Weights of a small transformer language model.
Size: 15 layers, width 448, 7 heads of 64, MLP 2688 tanh GELU, vocabulary 8192, 52.4M parameters.
Architecture: LayerNorm before each block, learned positions, tied embeddings.
Training: a variant of Adam for these matrices, 907M tokens, 6919 steps.
Each number is 500 + 50 x the weight over its row's rms, rounded and kept within 0 to 999. Layers, rows and columns count from 0. Numbers have three digits each. The size before them is the row's rms in percent of the matrix's.

# down: layer 12 MLP down (transposed), 2688x448, rms 0.0496, rows 1078-1108, columns 224-447
# up: layer 12 MLP up, 2688x448, rms 0.0409, rows 1079-1109, columns 224-447
down1078 098:490440488543409480357556498577411532566498442468507417437523469584479534352590599583524472473526467489532532453534398470467516456456489468567467456430489540447419479517496499506543489433573477494579460530508572468559504445538455416491492444508547610478443543466526451553484554535447475509507539496564486523466496447526518567527622499489529464460524504561539627452537579499566396536496477466538562637518432461510495475660502499456552469487491460472532544485501465436609482541522522595492522498368508538509455439538538577539524460437401516479549565444519513502433570493482542522455465480489486521460499581429405526462476542441445465427463416520501566513520530548528453544432
up1079 113:490464468532529485481477518498497478462408577369495528601421523529542584544456496496424521500496468496502550492623470570487465509485442503511560487555526496437496601474380477525480501484554500476463513483450475392505496461491474509471408418504502519496539430581514574513465584538427596401503524509443566521483517565472530513514511441516538477473447476469575444512506436449404596491472484492563581525485535495536450524525499481516530417550515486519566428545412579507487508489558553560427525562546494526508361458593511423521537513465532540551541518550501528439415431599446572522459559521528546529488500532554551533537447584445453530484407496484461545435377478471512512558436
down1079 103:503489549527449436523501466458446522508508413500453522543537460499552452515543459523460473484449458474438442522463559509503437574503461460470420521548456532634460482532518470482430524475514528510421484451501490462435543473482515472448427523528440473454529643575452481537422423366541385488444538447529462522456544544467526539524525501515590460550444537459560440632468436538468520461499518448474494462503415433535486508405508504532549479390501528555511531521462539472574560495562584462460590513460474476501399531560542572615460501530620442470513565410546581581456512422503422562528438556555480516427544586477416475450474509459533525558559455420500429468521446483555502542493
up1080 091:571494494500553475482528531523411445483465542472377497501548495457488608513467408489464496524483535592370451459551563516517396594484469489466427522498468512484461580502431515455539514422489465435491400596472513498431545586542498533470588430529556473412516553544492483523515542451559512468424465507548473413572541514454490525493428585544535440530429395479523564498518465560492477473479511527385506543537567481545501518574518463455478458485537596477462532439558416542435519540505537523449501538495551474538476450467418565477479584453551646500454625530458607553434470560545551614471529505536436389531486533410533507546510575460483452508515627475414672472417522551493455557508
down1080 088:460468600532405517499490553552519481612438417516626431516407545510544460386552586433535444430482490465566436552512531539529472469477492511504514520525478622412508402479584492516500528510494558520502488368423449577486582450484502465473463592481466557518557474485522531578459478462488469535454495497503599556410443572541529506423503451414480496484602480456464488525525536507542463435549519458460592477583514526489425428422534502453502520485532521537522542552463587451562521444510504419580519526519507587443510495451514524571491439535438465456544447490477524478456524557392451526514420540437606590424504539511507489541492454509433491524507478500545438478507517485509525548540
up1081 108:447451545619457452578499552441433455478448511549456576490600524513584434498495560449518486534523452419454540460508507537459469480531523491555571480538470503508434448454511503521469568518493589545548482498503507425528431532546564505439451547496513494508513542545544532418545531476537465572455562444442439464435596484394517455372471466535535607462450456445466537507512519538491564481483446494449585567528510523533386457498447533535418461549525479559514472647508513459497493483534516497517433574512465561461491525475558468539432378492481476555509460419576474530461470515535571533461431459487512497440455485507483510466509484573508502537496484638374523490482481490565456479546
down1081 106:522445477480494496519526471501502462531476529524440438358503484500535568506495571530517526550477449587529478502570437445542588493454476538595532432542505574555456563472589476524448525531543456483439460556433458506527481507507465478396463478477502554437371470506530500417461505496478528546546432511499511477541441491519497454567473432419476508538562518506459601651367577428476471481504514515506457578499504509490587481541557470563546485448534499404437490451472536471456432537430530465537441507439543510535492413564543561420556508435510512508662595568536501505489545428500508413549534538517420464433544572618446576531466467513507584568434491410568646583469490562582479570503
up1082 109:530397428488464521533453466424537504582491434504476484443473525522575553417576488478537478375473510493469536432412474469566558453515494446514492543587527471439478477493511502420425588475496542477458482458521511471437565439389544503494466508490510496512557520527457466449545503478384538500493543446540470506564441578449480484486464598495539531564478533518410470499445450430551488539472492491531523564503545531557473464479447595540490502582496430468455515583478499515519472596571454341449480554407534434475530543403569471560530518483579610575494540409508502430514471567467498475444580513552437544480557494419541450483446540418534550489462449537428473482479585443521422508553
down1082 101:515606474503526517499520581609581529427517537500503525421569488537474556487505584475613456476537488565491525471469467475529550522557444443450480572466352445437453528468464502507501560558441456582465481479428546476564503543577534490507483450431499540516484425541486485562557451462528606609512516494552381448587552544513541531467406474448365486550525444441504504444533481562557499497446419594553415531545465526461525432451469474483520568563592559375480424462551450480415488515520444580500506499514468506419499535441480562504447522440511441472495502612443478521531489501515535524495515525515490445423465533463417438438451633419405472474530474540561521475466475536485516535527
up1083 110:488559472521534518429424571489512570524543503500491507540472501522504612587535439507493464511439607456491588477498461429523485477454488622385551553464436432433504500405495511507533590521442505539478477501485536486456499507497490424472508485509520444470648509476453551465484521477424490501379472484509511443560517542504563499576579608573430495573614507475488455407455421520616455579471537466509481529477526448490444465426462466607448550472522456422488529543470485595481521435549495443440496437444435452586525386463576528522475562436553538477487531502491441510571481582468529437359576523467545452507484484407487490522502485424532501401460543432551564483495688505501561447544
down1083 100:489482484545493500473545492567486438478481506470479503554348528433550404506485495587534515510521429451497508480469445554396509574512468506421391490511569454555421394490554550500538496441537577581521543463448537573606431573517511534437549520477553445542449458480507514531478456405518486503598504527670464475507476441534424422524576402505497410420565448542597481462454443450514416531554577564591485565515465525518483546455493566475560463478487472465485548484553559495465497472508497558482539529528541491509418460478515585469486467480471460598562490504415526613534522475501434531457480521390423482450401504568532478473482482488433568457566496525549505526551514511472498527579
up1084 095:369459553542490486554420459558540531433516444489497500565468533468528556451542545467527637438440513505420545499538543543456431570566515509474558498477436484484591543372497505463550420496515604533590499557512501528518483466416568564476485443547348529491551514521429472356444493549496517563472461600421566492481411485457512424462469519487512517609509518551546469483510427512531548503551502488332477436467530507465549538407391571534468464560486422470505498394519508461495554549575603471562553552507524478531439520573510470493442443510482564538600486538485430455479546447555606599525544552507520493558431482441466452492494484460529489503496461581474517529475423549518407518500
down1084 097:507490482419576447450525500449494430554537513543478536435454425528456545549503491470435439552485518532515460429521484480534559490439508523542486476474569581465588486519617554540525512454484450543433461531476503399514403474514456500513523457474473436524498529461509514546486575357536459519519580650488527536527559473513431508553546470422558551484538437525498560398495601485438459468478519572563497451472528483474514565506538469400517484466489535529487459513438484589520539546409505481556528453405415506427516421490595530545446516476500474407528492469539523429548473527471487436490463432601446489511527464451454611538426516579436519568428586408500486469542412459422496501366
up1085 097:492365416431519458457479541529491528442458522516460485499446484482500545549500496516443523499473531544477599448502455525573509484464599522409532548362505525430417523470479496465411460590529393392441502528476473589506550521595462521506511535600492477438514565461502389439426490390381573532503497492540420422451571479473503550516372517462430428513405446473468491479583551461509495565528505547580466523545490459477521501431504503434555444433433551423497493467483497478546573463486561494426454482537445505491537506506492422581482529363478581493599500509478479553569523454580506522514590543518541487525462581551522504538442490462536549586430528601559482545439602434596523509389
down1085 098:491621554526518629534482544516564405528519448463570497530509472555610444442549490513499545551560468461583532491438594485421423499505468533519469502389597464482553501462443447581563508466475480560579523501568466459477508438506447427461519422499504498505536469482471456493518464507574471432521426468432390486551525536505544490560560529581464476510541549578495500488488509613454451468460465518425533596582493565506522472503504464477437523513579619378614491498390459527397416568467525522500434613489553467497516483453453491373534561524517502439512509468559471470466525508500565545553454479544398461459475493455481500457504521433537463520471494550447416486492592460571553484489
up1086 099:506526411518505401442514514491554501461454483507566420542407458525555543537609511584467500511461497549505527577467463541519538547565570537458462510420487586502468524473513499478496488532574423465487466489567393603498441447504451524456434558493465508474539512534473541595471434514476417525452554546397506523430431459498542513694543595447531506492480510469572490532483551479493517577398473428560596459487570513468444435449513542485561509479583520569445513493543536511613557445533496558432464499524514446481529567376489490579490509474564540544484448545470526559564440449415568562370581585483572451460477547371491467407463539443544591420387521417525457555356511502507453524505
down1086 103:560521501456549443398393482508546521514430457500559620516555530493450347516491487570469486472574486488389519471427448547499519462523455518375530519511411470441486495506471503430477551452503515470453472493483648402465494414517492472589483521533535468573520521559503459470494477504476560549464463508471464599583571520483415511504470489548491486538419571502549420477504527464489552509479442547528446549515508634502581501433599541471505535502532516486574458560481470535428471580484466442614567563550536569447573462388452481501552537545593493456474509451494437526573484559595474426505508453451552505472430547513482497573534558556463557450514480460482503520552516445571430517533
up1087 086:589453552480444449494459519485463501524510529522524539452525454403571508475525586498519512396432512567437446516506478539446558462460487440552482451494564579504570466489524473497568506544556499526491510569501430478500545554541556572343535497520394513466503436499468545502392492447493523483489469494461435377535444513532465500429478407594511480588520413532554549559504436509498334486421527479455450503572452616595472482505502489544570546624377530482528559456481435490499475490544489497448407472591456473534549449476460561479632481531563602503499527533490483489489544489441556469464552570469488493437537486415444503492469497484498547454510619460521525482487515504432568459487
down1087 086:464471508420366478422498463582532500555494524433514456441514600563454479455541441502425459495544564518559500523506573466536533522506460538518562510532522530554526440482538586503460431457531535427504403560508479460509532514463493497533506584523476518598568439551521457498468473516514516490492486540417544493545521471501504493535453426460458571483558490513508546536533468559466556480526583578397507528508509559510476498396567531516538511452612513413532477458484476510549445573462433556562560487568552495438514459536555446480523547472449430489519567477448526518460534579493610548517483441408474555491437470512455346535503479515522446501578490539515542438469520484489510563422
up1088 095:523499376595502450514532399502624464514460577503454456517469538447527599524547434508502527463513496520575507560456504563557569514541520537453492486452474512471446492555454450466529606558480487500502484591527527433489609481509442509498563551464462545435497436558515579503434578510520451515510504532418472429455500665482544510443455534475510505469530534500576395484527439514480496472527465502528496477511524620523566408455425425487509472469479519535487567551530624529562531529528478573480467516499543474547455437398450532483545465478457455594513596445544560609482527513468504478410519437419417401379519558467576397533526472532446564492533597390462412527499496443497478513566
down1088 101:452421528533519474567553526554553487447595520463505463471499478497563522513633549514496462528507525518474513495512504558527473466456569538536547491558529464511452402543417463535428510507508479582464595500542557500442591458576434522553442471487440510477519433588548519483503503411465429399525516445474417476458465551555580448541533498548437512551466575497471503344615456496519491488504418513508466595533462511532546383517408505479432462493423519482471560515498465596514453471506547450553441529486431483354514494558558524487504551560535544461478491478550492500476516473530441377562488497497589438505486455474454532521493514516497542541536464460510471477538564438481599505433
up1089 104:519482488501524569515531551593500514538496573455453396548508427483576542506547553562457548447488551568475477481514472453570449403495536486444489532449554566561512424393507454535547588535480485456385521448503461529439555565546458483423489452569487432505475509516498417532432506442475521577515598517506537494530581479468554530501486464485583540547435639459494521471490528496457491483553608492461485510496444451529519539541467481596526364553471396475547458501538480469498552504581487460440494491583496540547588462533558442504448491469545443388523512511459532479524437514464508524456470493519524449511545533422566405392511545471455490386498599484561474544484541541508548479521
down1089 080:457496550461522493489478489483526537555574463497556470531466512502519459500537440541415432523541502485509489552532559550501503504509485482586468536529474635536449466480460563504526465587616522512455475480568489583485536505508507514460475520545474516570493538474515507506489465460526443520572512357425442504507528506498472544539504535553526535510486485558440556629529561540409480474427465502431436266506455524619473461481566536489514509537468571453453462445459509468584490491541427484520504475558543460444529534471505451494531524502501502524426461462495492556508440437608469503527433490440514505495511527520515514506577454485510485529538557508441443549520462457499489557483
up1090 095:444538424413532568580446579543617442573492516496523565455493472481540527481459501478563525507484506441579447500595478501461465511575497458595486433396419410482498451461515346572576500439444569505527512512532534447431497480493536488483549493620424480529498491462494584467567527518616474488423594494508515546531473535571496492497421532509476538558550545537501506464543350521459496525470541517459518524518508505473513472503503461489332536471478455494550561677501446423396463463531528542499486506597502449458552491428631550547529478517514480475558547465568526422550476423484464582506432588532554520548542622452520453445474525534494446545412532548502486490411507495424465507562
down1090 102:545494453509540435580570504464386433491509489529483278542446501498479507467561484483558457529481571571397530451460436545462476531528520568423482543605610575463480507559573672538482534541520587485469493559426521521523646505457611556524478500530561484571638538529485513517503463430428418462490448548479559460457484530462465579449512490428516542500480425484565479511431514469499527496521472522545518447432415480444493509439512492462560499419504473486484495455527465486479448564419473487592451483508483502512529418401495476470518518570547463538474581596477461565456468424435430426551599510568496467517441467526502596557581465548490478485482472469531469483480541535521453499499
up1091 097:467509590484407457554434500426461505521454490564582535526509505479462441469494457541515449552496622535599482432534455568435523526585564470451589478514605596580519498468528449467515512544409515515538597467575569493480470558487484443446509478472440473534477527557447492489566520539561506487510384522439381442548448552600480509551466494536445532468572543512442474461483497538502545493543501485531476491486486522506445444463389506525506469541421572492455457544478510507512442503512573506455574523514520529463543460490491555525626496581547409565500464468447400545518511455440482489519465465522536577440555463506456526467486474568520483438519590497519494521487581481509366528437
down1091 095:618469527514473518442448449518454543517559499480467448495554475499445601486500508533489579549476496458510469484573539504440480543498391517527461528513490493483498576505511501454452569428543442468497540479488482439477497473521504552463546484540555464591528513443559440550468561442433475566533488586391578563486473388499488404511457494421483422528547484536512451445462491500518576488518469488502608617514514553485485476579572431567520409404604540497460482455545341576503511516520545528523556522471497505523608502531495453480492481524358522533426375496571482463476506562505479629556462586527481487488495567552570522455530511442452495472516380519462570470437507541559567545585
up1092 097:489571564533469568459476470540415381450504449487442537596461513629523501393510580425459493450425568539474441426564572476568412552519473485471511467548497553519494485469489501547547492485422429501506520516446516513426520526524510481480438495492507496456488549429541574552546502534596534523480528417547422528515450521524501553497562507512469513476410408499577394500400453526486475455525560536472626525536592434599385496534458486583477494445535479535497513453475521484536508529429561471526502529495459432448557487454453414497552480504537444628578500567461523621459496594499471521473522502478466495433532619507491582430376520531473499486451493536497479466449448420452447565486
down1092 093:536446510548486455481467412539555518508549449446488414446460488489576565546475468474470403400575515412516506506464491506531551438533499466541496525556564445455608497519494537505508510567462482447496555547444527466554542525581523499471495549528534525637447462485572590471448538528558468519474420441444471490512516527493482589571468500516588469511484408416543528703513356434571508529503354509470429452490495424495472536485485556482560587502409531550457477496512450521440574526548525477534499582643482509484446550498412574433558494552574536600601523540520525440520458521492469500530467567491564504484501482497441545506487569442527520563468509528543504502490454592436491498434
up1093 098:513489461647481464477525535525421487512541552457458467503523534418526387554578480574481484463420519480504543529528371541505538492482511483410572487528536419520462503525500478446425517498537551397502407508501511455496510511495481567551509408544430474458518516573559554444481589524481416466448520483478523580602489516434437395486526532443478451486516500487445482527436462518511448524479471487466478476568538481464434516532524569532524482440438485629488435563449494488508501538487557467461453505532542590608513467540561463466490483529478577499528523562540531584400607538543512547454533466477501555577483687507559388534432472465433524567353479518549632584535483443423449597528
down1093 093:477453473492424449477394486483490448492524454533501379483456414480503504530511522476442510484596388419522428483512458536447471511590489460535460575487472466448462527515524497584583464469412514476514564477475567438490465562627572448444435469440497512483492428537531497509555321475480549427501447498492495460404448496584547524469464506588479536469408550533488530532448547494533398502509518479484446558533568545519539536513502538513511523483451486426459487453525440447583392533458582454501486486479476483552507448432377491554513463464481518603463579570536523398479469577492491408627418532531505574495524443482463565382578471571517463497646511489504490549531548589447472436413
up1094 104:527493376496545541450435485525425474432551400400458525454522570492506548509482438495557470501451551429477502599492516523568563542496579514441451481447563467424428531484396580509515519513553472451451510534517359557453474511473556521509506503505461493545461577566541454566470611462397415450529472467511476455555458479485496547563486603510433573601514457452616486546474531473525522498529379506491561503508457590512452478472445431489421456537506573531472538460473535545539536556490547519474470463374487484545554516452475454485492452497426417523539436482368505524453498471556514472505495508498561466438466463529501474544559475474504601494575587543458523554498540563485474503459
down1094 111:447512530528552452534468469490563466526491514499539457510505515473504517504501558475489427509500492542514497516510505454448577532481454430409467558422431519455573457510548460543469582489402523488608541491548529423574460444520476496444513447464534467541515569476465584490614547459527489576515491500500570496497520526492477389509560507462554561479523626504473512577501613547508404492538402490545462565506513476562509494542475548575521511535601541580444481551473409508449410564496500453467443497484542554386525523493537484537511487516528439568596498501592582439494537369431455514535414462408518484474497478524457552550494479536521539433513344507470461513528517551499529498559
up1095 106:546566464605490538465418508470453441452521472428482535456524536572488484481465463568547450528395533474474520444508464525495487490533508456479570474471433532434493538434503533493552522574461573507450569534415510420460506546482532464513454424540522541481538434566545517431491473513518477553416458494512468407391469515562601451497504515504482495543437518540523458456506515446434466566481462497506534538476571500479499515528528511552391514502540484558452472507478490540507486549612378504463431570460505458492494482499512594444502426521565547556612520542551415532511506498400563496484431541567529448496571505499511497549475543529535549428458454527448526602438525371441392566487
down1095 100:452416537465483559558531537506506504500537624489524444413445487533562539549616493493556484452463496581515471491435556542466570390476513431537457527488460456504588436507412501481475444485505472550636509409547470612523460457491402564497497536496537526418508620529494450500485397570520573546455533529486446481594567505492485519501542499448491551465473542477430468449588593441514529480442522486441501436496454443411531545486413500453490498547487490465599469490554518485480591526509568602519593483529400497461490409577476562551559537581505413456550464441553565544548469508536487453525489475483488501501510425476504561420462526466509527437505550525588377425434460526427503432427
up1096 098:457547469509414436567489503410435527532494468447513520633485524492520483402439492607542488451416455526535477505504379588500455552480524542465513530490508488458589510513484524493400524467504474484494545495522510501494470463436540469513367515520387571590458484613496466403542600468474456482478475560463506482484506428463488447391512403592526540409559503476513502500444536520484520482461414477525410481535536497483488509469456486571549440491450463604397503507420507476521447544501478470476502582523439384455594465527560477494515523586483523477495551566464523524410495497443560504506504482637545468427498513561524595482553554515557583514512615467649433476402497475493500664387
down1096 096:521566499495513494498533575570543500506469543573560552454495505468533427530569534491496465505510478524567500493563535509541534563389456412497537536452541502473522442529530503508500542480531539460514508502472477483514484505502559380482478461496569603486423541433526527534507479494482465531471516514445506518551435522576486539457445505499433483552383593467523508502497368513504504539487530560476637505561465574497563414555522496529463540478506485458568429442386443511446488460510433499507526505479483590481612498486455434601457542451488452573530476418538481491539483582558545550518492514449443455458446454509509424555545504554519499497459499486474555572471469499579639450513
up1097 107:549383452563538470456499507529491547504491475432459514622551531527468476452493424435440480563571518475522550500503414504496471471549467550574486520496537403519456450432467444430515520578600555536548665473564573583495557481538555581469384526566479531432580531485540500498521559488457508507497565496528463492502532570547446406544462469525479514512478474459504492494437520493547487566480445533543519464477509471555449511538525494456528454613482562428583510520478415412548475574485483537515503496543458431476489486431544499593445551524536626479428496480432446506572578512471488514487517515462568462516542467542573555534448490435515499586501496484568494477477484422451541513481
down1097 107:465484509407498436501543483625554554519483529514495538515569519581462478419484543481586575481420489504484571524426526503420540498606493476485547453527579452552450525418565574522388592388552477511521451426451435570468474406468491479470611432527437564522534531551533491454542510484483461487526538448596537500458416511446527464461475480494516513451555554592516427474445451388436477485528512572430570546488597477575539555497504385521435532542444422528486465461509506550538555549466496554568523597549485546481560553535535471535513519431485439409507553590482555547527470605523553500501528469518470480584499455508434515444569505505554573438441490462474452510467461549514520542485
up1098 096:499520446579503550612522463550582494455497513431497544436461568546548600467494445396512538600522543400616598494513528524535472507600499512583585432506519536483430493532506464510523418466529485447440534498578409466502502480507584628493472549465514558544550393470502431455591554488540541533560530440457478535395537535581553595467492525525475509527533482506557371477458482441559506506613417476384495530469490514540477456465489497458525522488557493462532489503461449423485454458493560458476479571470526509511441449428519512504527408509542521493521462509454490612496544488468463492463534536547405455426522443506515496430450586439509477440450641529494462469500513549515459527460
down1098 105:441479524518411407551389457481479549488448505503402524502544446463549480564534611498492479605511455440499543577554554469526457447456555522533466561585566413490481504537558490430626521493493465495516470467457550449488606513532505510528589449524449458409506444539544503467565452509486531534556578452559507467515584496511557618488560421395488546553484453475406510469497486522487533595478510467580476625521414442523553557494438592469509521459420473486544508526530470576528497529534505456503406470504442516519564577496608462527575480459488454433514496500471496454468458514426500402537447457538472479559475483485519420461495473507465548510535473449541577583425500507551520423565
up1099 093:459504495522475500584511527555521525423515557517429508578412529496491475485464517525489553502417491548479586538540540552476496572470470553408516457448465487499476463485471444525450532542533479488469480463527520470416526510551496469448529573494493496416528529462539426540514507463510394391547553405476538438527499454394483490514450484515530498453450490445474449463350411484466390523603535518365590612520459500612492557582454447542486587482495474526522492513571506484467495486523529492491468532540488407632491484472488474595553464480562496415541509547544438552636595468448392562469546497499448485449415423553465497516406456415548434526494508491468474533481477558489563502544
down1099 086:424506479503517486490589497493528483426482427506510498482525483534519459543559384460459370517482549479492566585398548553498493519486590490654523505485554527583539487630473476450527467564491515425545447485463561585555543413470492551448536473544541540544529508489497541515456531477512478429540493508480502498527496519512371561492636521477477558434557483499463495456486541491467551500484454407483449548476348492554423519435469530468481653536497556601498532485469431454513449462476441529480417513577541625477552523490560510427529509519484545563423462407516451479371508481512561518542555439446524576397448417504483554468499489545510451444477531532465578525476534539540487516469
up1100 107:491487525466504531548485521542545398571437571519473501533451450542484580428454558513443484486490566459501499508447461506499416542520479610521470654518429376542483457534509537498445540546461511473477482501485471460484530504489582601428500514473453495483425561472485471426531529551542490477506494444496368527482476490420522512499520477526541496477585515485531440488499416460522543539425463515467491511528544541629468459396447462511547562527491523415508555501460500513397514517465524503488474533473555501572608624556517434489422494443453454493469466543456498446475406557519543591504556618497504495442533570381487522454498411500535423460511443472541438475533447508490487441534
down1100 102:500530580445558475499507519474503570472476528499554417517407501525546521510491533453524482499400502468430526511520498541433538485513496517498453460389519584500565559476530480434546488419461541533485398489601529529565480493489574458540474502463526539506506478530465508474448412433515552605467496518520528512495417406472454482443456580522500545534426483426473594520465515596485572478467455460488479518427534549307598526517609545549488393505465486590507472580468528507544447439525570538471500597504470444490448500540454509624547461423522416499483474517529557441567572447469426443456425525574491460449461467543477416539545511492467475513604535541471447481568518529443502522547
up1101 101:467461445479498368493553442590512466519529511488515435517542502462567555569473557558470516579520434359451418485543516481469464465518432563428456494461570648474471431491479486424542476522552489406515501513473450494518571555427395610483459502489512548447491523472541562568416588529477564432554457495432508500488439557495470488539464408594467549525498513464555456525460517563519517593554516435498541494489551434560422385532436470513412452506434566402525503416559531577508392485455563511453474449470424397461436413383519483524535473482472416500498538494453534536474474493523471591495442578489567467468453434475479464516456554541440476518474573557461475490543558484560426427489
down1101 099:538538531563551554432508598490448559521432590551490434427458558521483365461523531411543539461574525490510528505493504498510569452400516429556438439483495446433542572494485525553574526514497432480539460484506554517466502515529609494518525513553518498562443542477471489446600483496516513481461395481532498528476514548480555545549609513465486514634576435480424562502484543485533501458446491467397491601532534547423577553511531441447540507462415521510567437580491443465484499499471570548549493512551529568507603460582449524518528534498525516457464459471430575503494511626549478504497480592553431443338523456511570502471531455459657515482539477515569605433462490511440537524491
up1102 120:469533479545502433501563534506493447426409478445506577446439485517530518559511559487482544435498569433499516565517566526524557481446541607481574453397494433453413510489516471512509492564514620488443468526511538551472559541577485495537438416584453503407549464456467587428512473492478522411543421429463561470490480520435528475542510511599477564490477551443554530482503382577541389437572533443452576532551523427551501374543546445470469522611487558509469476578579449400460446545479485517380470530503420505458444412474478355550570413558464475454476600485466447514514547529479556527477573456467476468512496415517511493498421554493555520487481448443468523498497563522544578460514
down1102 099:495536443466552465530465478494431561423532541453562509498473457525544453535441549494523516502508619564452577573481490485486413536535467485475535515487494522561449546653476422441477442512471504432478484524471496507503545556430466503509493502501534495429607571415476562528498538450472533533536404437507429512506567543458519543564457390604503411443462545441564427520430439473425486470434582521527556632512391461480488539659484488535565533480487465489547482466543517468458490455533485499406617548483453488471500541497573537559459554374475554518462510519502509414556505477398528589436662511508538477526469494577540452496479491452417584497523458407547542534534430497481483556442
up1103 104:484416447535459423550373512496477498549440566485526507506532539520476596543490484606493566522519513592487566413430442421518540497510490534468509561475508499478488506479579490488451603535411483592515425496517476477534552467609491534470564565523505559537485493518488446548429542389462427409477526485481398542465501604460565497507555500541525486405555514446530474444471513453564533530507497498539486558500439517447469480541558483485524508441505487465522531489416567498506537546508549450537444498434425469487478417526604532499451523459333433433465505562436473552542493467462459404421575481466516519461455561507467414506483506414536516486506563467491460502516448501521439466530
down1103 112:587417502461559614549507455493461450491470391512464538482459495447467533480570404443477507474453547519494526521478428466628555594458508581532465490489489554512565526458537520433538466562570427485521535518478479547530526528489504585484488550503541445553468625513480456533445553499508429537503610482572548480603431444499584473531485485419571537541459428451467425500554477510479515451542504490501492593523513533500515503540378513458479506394548552505512559469540510500538510475477532525495442488474445429497451468404437469574437443508548491419430504561606518482485480593507409509508430529481484478470573466568465469514505459450553532496510484443526525513575549502477612451482
up1104 106:510377543461499528574451467518462489531447487481449468433527506554528565520575500532507563534541558457450504374419440515452566442416507580482502522431456452559622573459502443585459551539482498575579454490422437501426466483486499555474428644493576485482465539465566549525477552406519462485526449534461518537396492579428520426548554546525540567391499437441541403469428551490483525548482499500389519500504489502472491411490505450525570487574467522470491493502447543452505486532562564455419580544415484483464501491521523503558542564547529513609526418403561514522420479464400524495428502490510463435433531466530541517541489527502506469464421570586523431472432544493537515526404
down1104 107:532513562414413567480510649606519524468507481467441537481472482496474445474494503508489513501477528545568490522546533480435515541434616428484482463495637544517521348591533502514502561471585532511398494492486545454585557488501574497427482547554426548531460466499446555559473516489585446517493545495505484557528604475522502481460481558429481461402532533545434459515534450470568493411521556486478436558505503492512497551517451478487569517411462526584529514595560499497477468511504443521381362512523543505480469537609524544472457413558549571517529476553418575404524514506577554567528524512417435472462497586467522486488427409484503539536630525433479562574485467436469544432524
up1105 101:468523559530454496583503577471474465448522597578477454465450481435530578532466434510491598538513484606485496461486453523439453490595607451498482515477484514502521539488464461481398525615537432371497527498514507486480498519498516493443496525464467514560560554566521527409539487443557517531476498511516528401426422458459509522521501459588519523496496664492411501483455473518330488481510433518459505494540531488518541455491485553543482497504438529452532560507482404513554448575485461497479489489618418504517554391530467482545599529451558534611476448631554464505481426520493530549516473551574483520568567346585531491482463501422519482521462494540471420452389489539483473570458
down1105 101:574522533315421596414573513534486473456439465450448521531511551520526542484492523359471470495498469421481391417510531581551463429509512541404525551441532597530526504503495500532436439504510464512511542527490487525506541623481527460487444478495518529510493503543483478582467515501542542537486569591496566543506510487508491508520442513446519474482525477508575584431488496506597466579461546518552598654515494525546473569490530571483494526515605610554506550578487520474449446479475558639571470380469596481546449562551558489531551423548459525484521517492523597531462511476467378505549519521530402470509413592438501555534456509458465551473556432424457474591490437479539458490486
up1106 096:424525415461463563466594550590511519454433449525414513513532547534487565506482563504407482522460437443562516533406578544448510535541464512463548506523504431448516511516530499493540465494477539518552536424481551465533528437412505472496480567521562563446561574496431494404543460488431501528466534460467447546542540463498476462482509548455500497385451513465447513376399506517489506353529446455505476567520556514583540426500450487558482427502405486532484458605525568429522528532479514463485396451547475478524532494487484473496593482495535526488417463416476492583514568554564478505457474380414462498533497436579517464477455508415477443529550495577542468531524480494566497502532
down1106 091:519493523645528470577459472414530526475551461461519493493513551477606549431531490558559571440481533575375592551505551465506447445483543570538466509488674501501453500469422493487552524566471486459445460579496431529475534547497459558475468360436418478494527532529558497541476498474455539513449452493532540468454442493504532496504585524490531495542561487567573502520501442438472483551524569467522523252486477507450565543575550491561485569473536475462428528447467454495512464563563448518526523493488510527538538476603525630524514522467398524536554518497508492438526482484469424492413572564520436523441455488565435507581557497413468507466451503388476526515365531496463491457481
up1107 088:485493451531506527529543485425392525543562489476556510558423585496566521494500441458467497480430512546396507469534459483533621463403550509474604515635559567567542526517543533462522485515451509491506501506422464570473472461582434524505512368447553481448550405530577548536519505496551421470515472544431512468457412517478552514490546630532479560528555523630499466513446545502409372464523501597496552448479504513532576412486544500558523497509417535522574440478432496535497459548436477447434504474475519561501434518471480545469505548485539572556629577507496508430496512570511505517517583510511494539456474410514537520484476487537516502405500514452493515551529514503412542538502
down1107 088:515560582462485367453479470579604483515454535535477515510503494536419552565592485449481486526542436503511560445490536498467462501530537469494480529501484476550447489455483534521488501454589469476512453551560488500484547427403610534534511542525475508504528490542412477437618522493462441516478461515535426562612575440526482398533466532490497434536420504479477462490529323464507492488409459573490557470521546471556506551532519562497428506540512564521611497476465431543433483448497504532500520578626528504532467566506421472420428542462412483405411551530477506559508471480467538452491491620506546456549456596476438557480547407475482527463434482504506515508515617587541480534541
up1108 088:419537508545560459478517519568512473548487493422426431534552574455483525490541478445515425430460533499500571538544466545488477528475547435487548463468550550452465566467477442479566505505436453433480448511557579526566508510608464492499509454502522451483474538460465514527424554444485524529494487396396531438519584559530528445592478533477575466541410450518604459543517471421523619495470501584564508524599470511606451468567477462507443510474506589435509513533485569484451601583592507541540460495500461600527485483440458467447474559506515428481599541437522550581419526508518432599389466508466462511530543510524512508480494529573437529472440487333455601506460490515514492532499
down1108 089:434544460451407535512446457549539412476585552484537486567534490594538532545498424463411500501505445504596437417447566455468602420569451501580595545539426496515427423517581550542451573529500516536531548491491471414446555466472535468494485438541438531495533549538449554470464475484555568351590499504510436474480491497511525531490564481549565440586519452576515491513553523530434468519421471519476413551522503551568539527416416584495488512565531528555455637555458419512518503545456472511485487555520420571519540507545487539572454487584455540599544568521499535482510416502532517579620422550514533457439492465459502558560521551490438498512540530513496544450478399493422495571361
up1109 104:456517490544517492543435463485485506567585621562466482483474458452486511570485500459428525432532516514518550470474514546507512583538523487470508546440445468401458508511499541479549577584558471409454584567456536421450569532545562478503440527472505534497464449516498556550455461490577541508470420492376409510534506580559593502620498441482461592572469514434457563460529516539425531559521466511482509522560419407522493379528429423477454476525502510476527494566494536419512496461475446546526577486500448584466529483452528543552498492475505476520405527422492527604524479564526519505437481561476534443556524483400474439531566555530529486414441574490513476430512538502500392439494